config = dict(
    qk_norm=False,
    batch_tokens=32768,
    steps=5085,
    dataset='wikipedia_en',
)
Each number is 128 + 32 x the weight over its row's rms, rounded and kept within 0 to 255. Layers, rows and columns count from 0. Numbers have three digits each. The size before them is the row's rms in percent of the matrix's.

# layer 4 MLP up, 1024x256, rms 0.0693, rows 625-1023, columns 192-223
099:132139145126100140081099134143138096109104132179032064128127085085158183133124081150108165110084
109:109152108112104103141183158119121141146086154159113123156122101079165157183167149108141118137162
104:153127092051105149140160141106115127117127117121131118130209133131076181128144102165140150106129
100:103114102162141115186096162140124109141152151093165053148221103068071140198122166148087161095086
095:074128132085121134100067150067113157095131123139143178097144096142106114151088191132087170129156
097:183134138066139128112116165088139162051109141129173137180159127137111084205101157112158112149144
106:045164124178185096187143151054110078129146138136089063177156148128198158111129112126152164196121
102:163147147095126098129114185158101135120124040103132111078085159089131100140129136169157108058149
082:143152159131165140147102145100133093108123131152194141199149054071146119139162145098165082136113
096:081117141091124060112119118087171135174144105142068121178141141121091109124090207117085121091082
100:113132046154164147119152116141111163114127082113165137089154098165163127133116122051092172115114
097:171128135133143135137120165127151147094110091009079095129117125086123170208146128113084131164103
096:215147065089123119096159142165189095121106128156140160148185142112098080156145147155131148066184
106:104184155131124113109120164121075108118098146129192151159105114133177148124161151127110081122152
093:104099107110137111150060121142107134081140154120092142141167140129116091166176094042159116134121
098:093136183136136162127133163095076093133100110184086088133117110156146124142170157123099109110154
097:117145106121116118113112173142079180158132112126109114180146098165120164084200158091161133086156
110:099100135152120187093119094123158069137070111149051142137088164062150143115140134162144168122147
115:107113110110097116165140132119152140096115158068107153105184124044142136128074073138158157152118
103:136167172141109164123127165136142135040100102093096168115142088138115170058153116130166158184120
090:085133116132124101170182089120167137100156136117071150146132186103120164127109107075097084191126
095:081158165156107110212114061085131148118176157131133070092172106138029153093112101053115182094147
094:129107115149143137170068101110066175194141140111140143145189151054111127198112135130128097153132
105:170113090078104104086157173161102097088097160105184167149101154131121105151152102175100140170085
096:117138109127138080195153166151143129133177138117156082138137067058096089152171078109145162159113
101:148148111143115098174157051120130127111159119152153167131143093110084105056120106112138137109106
092:082115095162137135121124163122109151128134157074115117132145150103124138196082101093149168112151
100:078149111099148081084116119180134092157172164121164116148095115134095137046187119149142157101140
112:115121108117184120089059155148072111052135147108155119097114082084123124151114147116102130164082
106:111149152035120136116092114059160140158135103136115152128090122194130091125136068131123108098158
102:213156126114101148155109097127139146198125129052138112092136156121111168114149141151171142137166
108:119167131135146059135123119156103198141135098119137098112133113160122148134085109156116174076137
096:113116125098121186122180157125098127146118101119094141096143150139144143165098163130188135152136
099:091138173184055173115064181139125072129137169080137093121136123161170066142047121030121138106081
093:062136161157136153135160139193147142121079116170104192122122159123159115170130166152099174114094
101:070142095181094130150127143193098124086110158090129134141105133116119135172074169078098163125151
089:132131175099147111155145188137101062163096062133112115165155116100123163175169164146191141117130
102:121151094100134125161105087141138149068113124089139143121062113136095162178136164122098056151152
095:133060150159124176086076093150121112113128140112108168104168190126112101112119070102159188081133
112:150105102081128118104162101116119071076155153072092091144109093103099116151090151122092172092127
097:174096097167089134169134137109098125138153117148126137077140130141159056118163166113032095143166
109:164132172125157074066123117118113100108115145192080134145135088099132203046126140120161108117144
097:165120117083138118087092196089112082092082188071100123132117153067127154160071129096157079157167
100:170087166156171174064165202165147120123127114076100118100130120116113108131116095128140131155097
094:150112152143099154095130128122120162160103124150092126148144130079111158111166173082155147095161
108:116131148146153135180167149173112119106166137078178089119082107129098145142149085113095134055114
104:092198123106171113119154076117120124089085105104100156165144123161137129148200106083138121090125
103:169098098080072123165127146138149159139082152176130102129167072082145130138107151135142159165142
107:141145135115107146112144126072152113137153103107141142181103178152157103102148150069125132121137
105:129141135121104124092174142145152078112127144122135125115139130103158100059166169185101115155173
096:122125144122145167068110108098114103140138129120123192159160081090107115080152146120138144133171
097:132140153074098137137122151097069130139137119130108118086128191103129189194131091109060161129090
101:130111057086163072105140104157099082149140048143182103125139123077087108106089110082166171141130
103:053074121120117118137114188128139116132116119161100210125169151110106190100184125128117089115145
099:139096095127127081126106133096108159117162171119087122115198171081125119167123143148114170123134
094:165106141110148139132138160139159121122120118081203102138120149109103116149126128177114134132077
099:121130138176076105177159083111096100187104086140150111191120148097140115193125156137160142114137
106:101098061151191087162103155122126080107111137171124070114133133096132144113180134131172070130145
101:106138154177130130159100102164110127115126055101109119089114066160091159211123198070120126136135
108:134133123065124100132157115134117185172128140140112131119129151124126120158114154057090149124114
101:093100113090163113112118075087129130161141112145125146152088111084134090150128170130107198049139
112:116075148127070127114167171117164146180138112153129100135155126070121109169106081084113127129091
095:100137124150141119150132096092089128093148134134061125087180098070111146139140106104148079133163
104:132130134130139109124101147161089170149087182118163128127114141092206143128153141129079132100130
100:110175124125187115097081129198146135126096140095146151113121160142092131166119066116066122120108
103:171141074136161119063070126095096126136157116093155096123124143044118151170160160150118183118076
108:090162139102143105152133109094084172142145153140109162162150172154145156088122103161112128123099
095:065091150148101147177123138133124159115130152121131113151111127162122150132184111160199146226198
104:087154135077105124054166120146175208107131067143140079125133161085125153174091131162095069131140
103:142135131128180131125114126140123109156137133123096112114131178091146121149152153094108094132063
106:168119131085136097171161114138147077121108180045135129115084141133158162098138166141097166124148
100:139084073084163094187116133103114098136125092067082084137128148171105134157117207180103024113095
091:112111148118118093110098125140125143152165075171111118109135112167117165120111111118155080168138
095:107107133125135127122149117087130103081093097127171123179121117132161151129126114073126140138097
096:132172125128073137125145133155123059090126090125161173089162143107118120087099139173099124160108
111:087082113125137134156139172161139102160083143100147156096138184156115083054171167054145045070110
099:146131141105116171136168059114133086130204095087105114135090107053126110108134140057151085162121
086:131108159154111171112160182069132144146092097151125162161109132167010079134188066086168135094190
101:128136052116157125137106143146095077177145135146127118108148141143110140113075157131129087123156
101:162149095128164067185166163126083120099135073206125091106172074134115114117138142149210142094159
101:117090165095128121098115135119156109087157119083100150154156151160118113123151119087154114139157
099:115168146099053084154114171138136103111142120124158134054008115164105141148060186072108112135136
105:116168176147167114116133143115114130147204114076129093140095115159170102081159138089139062159173
094:162210124124198124125155145113145117139139143116147102129082064141097149160035099078113102203122
093:136163114131176181123131084146136179130138132127128097120153097112147122159142138116128136119122
102:112088173169122076093104201141159145154047129096134148127160183126091061104136159146119136145139
119:119077130175097120133113097142068122118143178061136133094095138117137117126128138116112168191111
102:168142100067127127191141124121152096146182134134105064160120094152170147137151162138095116147115
096:129125131076074104127175139142156075137143115136084159129151126092128147122092154120119151193137
098:136157175101189125094123162116119142055122122093163097088161112115099124103135143104130133108162
115:107111128184148094120147167179087109139176075106119209101126116147104137131132151125111144090084
093:053187106099118095086166130170142188087132127180175137160091068121107148106186109097182162151198
090:136111095137120095176142097131126109159136135145168161183084177121178164091133140169132126127088
082:201125138063180163196089128065117145135121102107119154083175127145108122182128114094121191095126
095:087083111155133110185151183106165107130144118131104168124127103067127075122178134159124151141101
102:111083106068134129173100091101117125133098142065106122136122177082125119143154150094138189158128
113:109110140180138145107089101152076098140132088125116130143090167111190134136163124131136204140071
101:136094088152142150135120145131115089120106092067084162131116178123101118113136086125085150145095
101:201183124136117145135099143097098075128162190132142150115108115074141129214118107105096192142094
105:050126104100097109158161194123115099088169134126127143155157115158070123120102107099107115097114
110:132145168077114118133151136067137135126108137110179206163128105124150081122098092131083145147163
103:101165152087108128140085074086164121152151139110151105146195175165134169141137096162121125117175
103:138169168111131128176076105136136132136106096125180150132177110115134174162112127068150122153118
084:159093177070121145116168205152116119139096139075105138121180136133129108143103118070175142149149
101:091104117152120142142170212189114077117098089143132127085135108141154157132110171117155126111207
107:167095119103148134182137137162149136123179060136151090106170154094147110121174149098108119097181
110:080202140113105103102105090128134097119180071097097110132144097124156130091118092158040141150098
099:113166110095117148152100109144179098101106176072114130124127122107106199206168113182071113111078
098:161131111130158150152121106108107125145149146152080138080146120121056084146152096113110100107111
096:142121141164115095151136192127085122147090153108185086197114148142153138190108118067126127131105
118:175110133136094145122075112151156104117134084098127149182105099093121126152140135146150202100119
093:155135115132116141150077076150153156135152165119121101108151173096112173116108152164125148077118
106:119131144083130073156139151142090131186070152133101102123056124206167120086229132056098107125094
086:159134183151107118156068183092106102112087113156147130167079093158146105126151155113155140162153
099:098080097086081159102092155133127109126171171120124205123134093127176168099099125107129168112069
105:087112143160136126185114144142089138073101123167140225106094124095062209163108147147122103135136
098:090151116146096119143189141131135170167136044167116072138084115110137106201100111091168097081107
108:107124122129108119127158168160094124140057081070126158127139201150123180107164151150137126073127
095:141128119101121126119095178110107172150158138145152100214157145097155147160140147134117135139145
107:143105128118064077086155119125074110125135111107179176150164142106117169164160063177126119108106
090:129097130097118121078157117179060103148109157081154131120121168188142078179119115178118137071123
100:094182053107071070107123131123134151095154109095127089113212180099143139095186121099144179091160
096:132141107124103117171103118130127139108143135126090151139133124099147136132130132097102172137160
097:121098100080095201136126192120139073127115062149088155156148092175086155167131150077158171098145
096:113171102179163152120181115097112124136123141149146138125135145098100126132145106080094114122106
092:086153103054151134170184138153143145117078175097115148153181105147114157133155153117136154105190
102:118198112116093180085149077099105087138144131194171147163095200131143114105154118146080150117096
113:107138123151152158171181092099073121150117119078129129171095109136129128100118098067051108087173
101:096137046155121125089147158127129121131106136148054164182083075143122150191152139137101191117084
105:101128116140123134145145073121117113127133123101114110160120094125079123159112128107120090092117
101:095139074158164129153098171156065121116136112126084156094131151102169098225185124140116105145183
091:132190205111175142090177114146130143112123110110144132136103147106056103094116077112179116142170
092:139068117161115109142106151141118116128158115060165164113218136106115124130070120119098089113140
101:119110129093071137162118072113189144111114079179118129125179146111187083095083126125155136087124
098:090176121138162147150084095140072142124100125114184147118176125129082201086087128159110182051157
100:161187147148134091121054115151144145135118127095111092140139091077110126127096152112076124152120
092:173119114056070156112083133145152126130113059134042096132173098108168065113132130122093181146171
091:111137145129118157087117149170084156138138136186150152131216148172076115126126166136177121127021
104:125130114153119114173137080187128105161096131134148101159104083109109192151134159160112116130177
132:119135147118156156192127120097121151160065156116151124136135044091104063178145130170107139131124
094:150111184094126197069121159082097139123166144158172172159097138063077078121125101162113138144121
097:135072115115131187182129115091129106112094083131145147128149175126121151104154061107089171097085
100:074080109103117145160117057152143116151085159134161113135176153141070123104149146148149126091130
115:168150110139175103167103168159149106129122133116164172061168123125108107164124187128159116118163
085:128135174070111084173147171155104077159146134108087136164105164138150127130121164141123157164150
101:154133121087144136152152072162164106095158174108138118150113149130092137096151129151168123129148
108:141138159092131144177116170120124087133158131157147147133148115139156138119111129120162116155104
098:129120110077114150104141129137153151132097078151187159174175126139152140120140092097130145138067
094:100095155125227091118162114085143126082081127109112158107122111139094114149140141136133156035137
094:126160086081130123168139104147150130156099105098126087106183135120142121096163138094126068095129
101:129121116076148093170103137103124129127064119084150147098114163117069167084098155137078195098097
105:173123154148089116128087156109124143128111087072169048160153143110136161153121126161158137165085
096:068130116108128118174136105125139173108154133165090101185171181131103100123144085131092140098118
100:078162111110079098138178173127143150162129118149123163122128150109073215133143121151098161118172
096:072133116134121101141138105156173120106141079103151099092129110093117104121094168173125111183122
097:158198112137163165119124128142075181156125110111082176113115122119139103163123175121169143173171
104:098183116168104093202217138130143114158073125094178131162179167161140111110138118160129078077175
109:069178187104138124090191073165156167133109070115131139157074123168157137164098123170133070142181
090:134113081152139160142155128159151136163113103102128125089043152125143130124101162107120140177140
094:124093176112115107115144187087135113162178161144134136146139166098091155141116167072153139081156
112:146121127173143099091066097101101135104168187105125094089208156087167182099126135077220113119127
113:134145118154118155131103112151120082145158146141098102147123095100100104124108094066113166093084
096:137176116121139102144105108118148148143202126144108158109161161127112118123194156104115129185160
089:144168120088129095134065156127105145076145048182127113126081105123135144129151134087142189141058
098:145197108143113141114164148101167103034146142123112101157042102178102205181165155113098098170108
100:103147125131121154081147054116160131157132127118193136141138140135070141135124099083074133131134
108:115110066156120163136107135152085170157113091115094123129102084127139102082144136095109170139126
105:139134126148126112099128131129090179158133135098147094126055143077144084123101155181198101171139
091:070196134115113121138201179089162136095081057128160100080126097124151073209143150106119136099119
092:099048144109127160210135141169168183149190164102146116107179133156140103100091121101119127096129
088:159094104222107138131187131163075090088096119057111084107133154157159149164132073080133130146152
097:040146116113107146116117098073132080120116116079127169103154104132144126107104079095140172096132
094:118094163092142076121101150176108102177118131194150121112159159131120165073138195071128105126118
099:157130168094175178140182124149150110144149163108131157154121163090167158133085130180102194079071
127:131133178142115167144079104173141141140097087116101144043129144182134108113100107143105126156068
090:159116125090129066106166092133126140145167114091137097222171131144103132174083087130189171114150
094:106161147144147130170159113102122119170106130129104125131110127152157102086139159150094119111083
095:133108133083146172165150118091114125126102125111108078130186132178150123174140119159121185132168
114:095137156132145138146093079089140102188110135200154191147157136089133071116141171150144147111119
100:091099184188151154173136090159107144118141151033116110120189177140157137170130173121158167097072
110:138113111150075143131141104159102160113144109122113117104090120122183140141186140125091127078160
104:108092065104136194104082104094080181120140131173124183152106121170131134149141117125112154148157
094:106121158156057111137127145106127150107119118131132080130149065111095103150167077091171064109093
103:179126118146154172132126047144144167117107114136135091072168115082111164112140160127075144180088
106:134097072119154080158109145067144100165075147077170158122128077144055162142090172142109123154163
099:099098138087130182138107143070079113178114156133226184156135138118089146108159129064126074073122
102:082124090144146112129079114121111089170169110135119175155194138147145119100056093194091137169135
118:105132125133136089186046084102176090143110128148159128078153149136099132087139174133150147144101
109:169155082135068162141108089141149126218038108130129142114108153074115128154151151100018165149102
096:125146106133094148178114150072129109132123150090144153124186137155105061167087108155135114091143
104:143181015098156097142107118079105074084136168133135116142111053106174143117106137124077168107147
091:164041149094128101101127119131141106099105162188098098065110173115088062137151170145114059098160
106:176162146190151106144147152083090114179116119131117104153170165156136170082097115130135135060102
094:155119154141152150147121158125157163172107138076156134068125134109122192145104102122120191148154
106:112138105121122161152121144164167137084114117127172092175141135146114160130150164162116073096126
100:102131099121182095161114095080145063112166111139170180181092093122091189150158151149132126141173
096:122126134107200145065044134162119140195116108162101117108116149102117094107167119126162102172152
099:123131153099131130094110074119103131165089108102086082079109112166124167106132079112138136090142
094:107124086154158145091106186125098107114120130139135174121119108174134171161102115150127136130127
096:163160149104122105101127111149078105111043088124074168115111105133120140143126079150113129155142
096:146160102091102144137149106129089103091150097199159112159169113095062145125145079083170051146153
108:133128097126135080130124164093070133104102126141153088141210152080114141037161134060103170088187
103:072138118177115054117080127102152122124090094112099081124083142139122117062161123127129154123158
100:112186097097162130086154128088135209108186126187148157133162131145076110144136171142137078142132
096:168161162106076139166138150110101121070103122121104147128122112076101187149074122094119120144144
114:089105112134087105171176095170093090068107120045161086109141099149108077123137112134109104149186
107:128113146077066212110105146092109157116129104130114168076143152134073161077105111130188103126152
097:058161106121082188086147097089140142120122111122090132107097110172190154141116102138133184102145
099:130151144164111112115118173121108135139073134174128174138156114116113128117140144101099096065193
084:118138171097154104118136151056072108093150150147129068132048145080102112120203152115106101185097
104:152144134124111073160121124116118106186089145098089194149168122143085114135143170132167163067128
085:134150100116120097164076156109105117110090105125167129131140100109154139118182092123146123190116
095:096165090148103148144110115175074170101105152146118116141168128142118191092155145125103199099154
105:107143161125135149083114133105065070085162072195154150074120124079150141189154123186132119154129
096:116052084151078101131094132165102101133125090070112118029149152209129162085155152103148095129169
093:140158099144134157140118145140142145137111195139182158139098129102162119118109074159132145094128
091:164146110069119222087122161161137154102089069099067113160130125123075166143083136108182139154113
096:125155072137116102158197126151126105133103173098123135072097119145125117129097141120166110136160
099:101135116159137104115177176077125119150120159108083099132172185147157133090123167083168218075079
100:207104153104100137089093173181056103064073157114134145133118206130100104116162099114119143152136
090:147086132096122149107112156087119139125111184110144180111163197142147111109120079114114128087106
106:114152106109163158129139138102124126088136076164120168098145079143141160169134137142103135110109
082:137117125138188155112115121146101110106105182148161144157088160127105154093191108081117150135082
097:174163118147137155083146125129103074092115110101128158145163143105182130129109112080180081135100
093:126083132167117091082169101118081138123151092121184131111124107084139120136133124136156105116124
096:124167151172125118152105068107180074146148137175182149130167083116110082161087102109152173127084
104:104092152157124201154102178070152117084126147133073104153132155099041146144128167129099207129105
108:109156133088111154153097151152082136167107155083121190140131098158160130144115159168136118105146
103:089164130139147165138106133078121122161131131165095139134139146110161161105187163138104123126122
101:122134173111084087177116118161142098150095113145105168129175157102112180044129109153213130131145
093:160068078124086114151085118130137125145116057116109185071098152121149090082148176075154116094111
095:095182129120082164132137095142121123161118093139079128136105113113118174125123087108104166086139
096:092095123146141125105081123131110104126135144085169087116149103116202140126148189146148056113194
088:152164169176171137131119165098132157150161135108131169079117151116062131191128108122204097157099
094:131092130200117052136122133071151176130084138127125087144096146141155109118073096132107111111146
100:108098129081107113170123138167146114190114149081129148096075149146121139160170084135151096145115
108:155128143134154142131120098118121158102090085114129193117149138125119130089101160141193143089106
093:168157115096115146121171177079143129130114183085152118118175159068162088131049099077136129154144
113:138102182090102108127097150081137129067152120091062105141149105120146167055168146113152109102125
090:099159109145165155114184113153132139182098126141146119151198099093107105171142130127113116116158
083:092147106194153127173116094073174133088134103115179095090189101066092136103099107199122088152132
101:130134138098153138153089154176142123130119126081079114133188128108133109103089129139130127104129
088:090136122100091107129131135160149200095100123142127136110153122139100114186092135109135079161120
091:129160206115135041180107136111177172167123161100099086114091104143107034144142161116119122162117
115:120200135119137129122161086109129140117155126079138141098115089104138139200185169086100161118122
094:120144141084120158149073097088153171144122089116111104119129138132145136153164070060127094176081
100:141153095066111167105139127099092127178085134127141149110122113137165102098138101059134098163167
094:142155176145090135139135134109109175124117131077098143135146117143169134135115111177113175105150
105:105139112110128121179109171189142071083120125101119144179158154100130193090109133121097157138111
060:140166178144183142163117147088102147092114138172106104100149194132077062113136104081095143130097
096:074138145146133130139106116102076074085171129051130147083061177171138113114177121134070163109141
104:153101088119096102176142092113096181129126172127137127122185121138118169148140095118133115089174
095:118161172098121163087105115124100144118135137118152162131154084113186158128100141096122177108152
093:117148185069107119133055138087158102129201153106138121038133135124075101096117070153150109129133
122:126119137094113138125168156110125109174099157096111084159088222148129143192108115144129097064090
111:185140131114210065148183158105106109115119112090152139141110115110120108143092161075131151176068
100:086137151154119116103107170136132114171117125136119153077104071094113134109062161099139139117107
101:119177103167093162122154153146143144155094091162042133060129113136164136083117130146067126128149
110:143103161082123162144145113183069082078143181152126204106100138128111109126152125068112189123120
093:170144088123163144150135090105117103098163172096123108109169134087131168112123141107129151108153
102:077153105179108167150111136154096100157178084096156093106130107049079145163142132145127129095128
101:117167118101167134120120188149146121125120145120080128091139119180156155102110132097050092122102
107:105167184167134126076105113149076055131068085089121112110156159218128160152132137075155164118132
101:168135162125116141081166108116118115076076104102100114090134067105108130128162156201181114077120
087:117088091091134238126169151124173103076069083192094147186112145070045120076080170140174162148136
104:086085105180128111137096133117130116102160121128141109115125123095127153184121158088143112104106
095:172109099090120128132132116201105037145175100110116090144183097118159101091156126108129088138102
098:090101090125153103123149165143113106187096160142165092184150137121158141192126173097107164175146
093:084107105112151145138159083132163123139117137137104132131151111161116131120103085106138121101111
110:107061082104111134160142109150155092129181166142182169075133156151156134135155187129139115128171
077:150030108047156119133141117065090073169119127097134142086148130093130113101139129134125122081148
095:136183076100137099126096094116095119176088139097152166055071160124103138107132166127103154145151
090:074115045166118185073167145094105118099135177050055160110152167142162127097094133134098166088110
095:162110102166147186056083147125117127140135102147111115135197100132097153135110158094108127148099
097:186139200151082108138084142103064156155124082097174160093136156170164120120115098128173098126166
106:181071106125147145183114068121099127119124138180096138048105135171145127088136120099061175166072
087:058131118107136104115125159140154137127152122096183122103146114174126119165153167105144115139145
092:164110137104152181090085141121137105160175113120106156153162138127173159135155158101116050130112
089:182104119125157025146124124122182139134102109036107182098165132103062147107092119130165139103076
096:120100142102154109154103117137170124131149121119129079148141138120147100067157127141096115131173
097:147148143133135079095084067069146132225107100185170114116151197041108082094132154094125140086113
099:136129125064127157098143174068128111127122121148145169145072162160095111059143141151113106088149
111:138160102180091099164160134174071116132127126079125114144154108150140132074130112140190209105098
100:191069107118086115179110147172194163168118000127183135118116102087161126140135099094124145111070
099:081100093145172124077104140181180122151129151162137079116148076138163130149123164064188109097092
103:080095145138061135155166150184100140152185221092114140156128166072115130154174091128127101134085
093:136120125077122131154130119186159155170094154107139104101057171098121158128175097135108086101160
094:110143113127120103167193135130144056090136061163125087136145154142195112129111077130110152163160
091:135130032089151190118098124119139144112135148109114143124114149091091153128107150118120170157110
106:134163131159100121094160132122101114114138138117103107159157140011158130101081104124148127066128
094:144120070105119154101108133151077115104174147088116142102167087141114095097110128141105118110135
120:132096151152156110173125041149124160214171132103152218103187102130035121127118120068150119053102
096:116091154112143138108119156143132063122110061134118157164092126110138064159123091144157126146156
089:114105148105170106119058108110097124093122174191133109103107139140114142151144187150133141142092
097:086129119141079093080150117134119156096157137108136127165069184135129129096107128104143138134158
097:101106113184110107145136168153079130129178129170129188188111160131081100125194072093081168118159
108:100148152143124172137151143136125106113079106100167126094092117135162157127155145154082129146152
110:146075140159104176143115168139107058166176095122128081126144141128153170143163142158117140159124
090:143163064148151118101074221110130151139122046134174072160157119139113122126103107159108093136128
100:141174128099119089144127071186136108086073189130127073171131122162136192157111175062075164109129
097:141077126110130106081093101065086102134135058102118124132182145132159134090112124117118093127105
099:114187099125120186102073135145194083119085103103083112160170160128151139155140056089139128116146
095:140095159150107087080147177156042156124175105111110103098147130116150066051137093155155110114159
099:184143117113116155120171111085131087079078200132131128126076091076162167137140132140132116162156
094:168113088078110103134118157096144126142103109121107091194166082105112096144124095135163140106154
103:121176150108097107150140111139187116086166102121139134136126123153108119144189119076122099104161
090:130134073148121105085128143091152206109093092127160094166129125147152140104130090172136097158124
109:175172177121128194132163098084082174102147105096112154148125160146107122080149085100137174156131
102:141170055121110105102116112136120116111150171109147175120181082091155091160096143128134092200115
094:097177179042109138137176148160132120121116135111097192074146201145151121170105092099110090097120
088:094150146146091131175095075151110119104082171134136164106106136120140113057092157080119102133148
112:148076109131133104170107111151119163142174171082097078121137078085108106130116118150145147133130
099:159122180116166139076105193155117104173097113089111147141136163066070134178070086112157137134076
100:137080136063140163107113155108164086150151129110123170166122129143176127110110140065094197021120
100:096188163121115128155140107135157109097145142108128113086085135135177155073058134134091140118205
090:154147132073130214151154169099163107078094118160123155139154177085157165148102107135148142132129
093:151059116182098098135070076138204168171145081103117127124142138137116142094190150105122126107177
120:111144101115176092064071129097131113086134145094091145069133114120125120150170114108125165121159
116:111133134121058166090153072160120108141102142148170085131121153111121112151188184170125155114176
098:175136138158122085112142128122137032088125105151086130113107070086169083121110183066121151162076
096:134074066098113179152195087117135119093124099059120153126156120172112164147098183085101122164169
108:204188145167150080153127114139055133163168165127093160117108110130073152099120110097140115105174
095:148164135116161115120071153159160179086084157091162129154168100099110172116110174081056148133154
098:114139142098099104171134199082157076101170175071080092127225156126175152075105170121111220153152
098:145141147192132130108215157128092183153085086098150136162130188072129124167144109150099058142147
096:151134107154214045114144112070118133137099118133091133113092093165135140157182088113131136062065
094:176114171047150103134177092115173158114127076123127103124183162102135176180166168104118096171115
101:093087109165105176162079102115090131152108128150081112088155087117115135058186172108157130139080
105:146147095118178158097112099151134046118136096107090124167118108137136105135131147136140180067168
097:109127125122106124112116174143050129152113171056117087170110159106150153135107132088080098136155
092:184162123101135161107108127143041137158164155116171136126112097106144139074161102131151106106114
093:166106126095113156099134150108107103138147135106203159080083159118172083134168156115058162156056
088:126146143090136180069140175097128134078146106103109160154172128117088160123188140136095106132092
105:213062165103154113180112091053155097148134165084109091141142163063119102152142117073137092155116
093:100080156093163162125124128137086102135120158117089098098206063091104121143160098127174163094179
096:163100123151087100143079172151143126103143099140108139152162073092137076101110089129157144122194
091:125106157186159156161097159102105112082120091145170101108202175149128099078126136102152153138091
098:185147150127087180156117103139113166167117118093117134114194165167139181156144148120142153091173
085:147133134120094191115111168111161149174149110098138140135176120149132150178145110141152105080119
103:078155123125144107134117158154132163117140133115151132106197114213154165100120115141161222106197
096:146167119116164087114149112088167081110162163095166098094158102159148128146119133189107159168162
114:102119141122153136132109148140120136144062129179140122057039133141155129126144117132094127175192
093:182167142134106146118155103133154170203111118124135124177128130141154116221171114128121130138110
112:103132057159128149174091146135119093093092121140151143122153137125152144082111152133129151141171
101:125122101088106175175108074152168104140143063144115101151125109108113151058132103159102136113124
095:165119127090133143105119139114109113115108106167183078143148185108094129133161119102102130137117
092:152107122079095096155126131117138105114092154132145108153134125167124070105067086152096178103177
098:088096145113144125114140115133184123137128102071139159107081148129126053122172132143069146097093
104:087167128131118147106134107196077113113111075131103076100116110135154158102106158141111100132099
094:165085112147152045126146073159056124106155144158159063138097097110055131095123110120151114078083
089:177102105132122147095127145119085181093134143147069133194087168113167124108154140113171085133129
098:104133110089145114140167186156112107148152122099115127095129117129067156130110157100061148151149
099:117069149103099161119141140100126067187145122113150203137129114095145093101108071163160211121082
113:119147130086144149117084160132135082068134158135117132121180145078078086109170188131153102158137
104:073125139132132142133169144179070197155121173131192091164083142123157139122130131113080149156163
094:153120149150102166145085147065168128168156108139098184139093147162193155161117134111136162084078
100:122152131156179104115112083149125127113074112137130099108129117100127192145168129083106158122142
095:140147168133174170068146141158123158127151115115167184112094096166114141090073060083110141084123
095:145106108173170125136131166142173087088084077111100112135079147067082114133107105156059123150146
110:145107145144150152139133106130101190137131187083144131077172132178139123127141106090084116117091
099:135101144155134095130066154141073131169133086146217172128126200191140109109136171176155119155142
098:101081102100104152189102147200129129145135155161079133130177106080102116176133131126117092144153
099:124159147112098114140075099145104122071143136097101155149097097087086160103050118104174156159131
108:128128180137088065087165171147109060106130152081134152144123137169103077136176210125142143141094
088:103167163126097177146084144083059075123123133149121138097101106084159125131146169114120118159123
106:110137153121109139146138136121111094153120111190099182117107141099164128159120159128077167087069
095:072133161102139185125103091208151118127110128081111131126126144142129151076203125156131107152113
089:142121101114109131124098122086103124164166082119125121166141083148144157111163064075137137141161
108:117116135141061116071132097170103122152122159134109136113134147112125127108118173089088104123122
109:136074116114127141107138104092127117153127127097107159157131135081137174104074116070173200131139
094:160144119129128122122190125131145123091083087115136194158077107117132186144096182088177119150079
109:102182111150055144107161095105127107212143136160160114123098124183147155095141162065103172151144
111:135135202147133091105108083100117141104145092102130164147113184132092172155145141106104136102140
078:086139160147168160171130148081158109175173069112078101132119169154118064092160051126175168119138
089:114113121082178146111122096187088137071080081122087170151155155122166139100157130083126067051111
084:113109116131095165152093126096117162122105094161174080144155139097134079155141102127164196140131
099:134134069111082117152102114140109155095090147132079106100154108117145183103116127090096168119082
099:122118129106150181157095144161094151171088105133188140162147114111090099127117117231129162083108
087:110090144133125143098136173132140112127109130131188121146117111135118081187135140167196133144081
104:134110138098132082097106106083131111181080104083152157199120143154144119129149134136074128070096
097:086155116053149158164112147107167158146160115113114120106132137113203155133126144128095111095142
101:139145062115106168151076215069135111122108068181115116127112082069142121079132135157142158160143
109:108121105098109143107128119066104105107153106138119125136118144057133093100154162130131119127130
103:115179138107103114140151152117190193170111079135033127111121129069156142119151079136161118122101
105:109134097176083104106096138091103141118130102110106159141201159108135162140190117151152162109139
102:095145174138113184184163057116190162097131093178088148169165160142128142116174136122100174155117
094:144134149170087134118126112088098091143092196071068164134080138105139174151140080135157130161108
102:076125181164095085150149170160127126136129086101170131150213120110102085134085154161105093132085
130:128132114111100129126118128081066124105182058067101160103156100139086133076152133166183087147149
099:099107161154145139084104181069109163185099118120061123150155110128140091107130110134157143123157
101:162136116096089116167110091122157138151104079172143194138121125171113137125142162143117144090165
093:094094127119118155130114141112159105113093141136124159093187151157150091076139141146096100113167
111:146113141158123068106176109139134158137149144067116125120123104075160135109087146107156168167112
103:162143067164138093116158136140130148097091132117180169136099150076124150121125194136115110111104
095:177102142109074149089130144099089122145114096130130155140112094093131060157174146153147096125155
090:109104088033111184069149144125122094120140126118082115179056194176072121117111129124145131149118
107:129168098125117142082130122181142162119146120077066100128158095129101161182117132093081168102097
094:122113134095144143125101118134140145061134081151171137133115167156071126097161090158188070086142
085:151113096082079122127167178143084116135099063161181161193177153125141146125071060180132119112119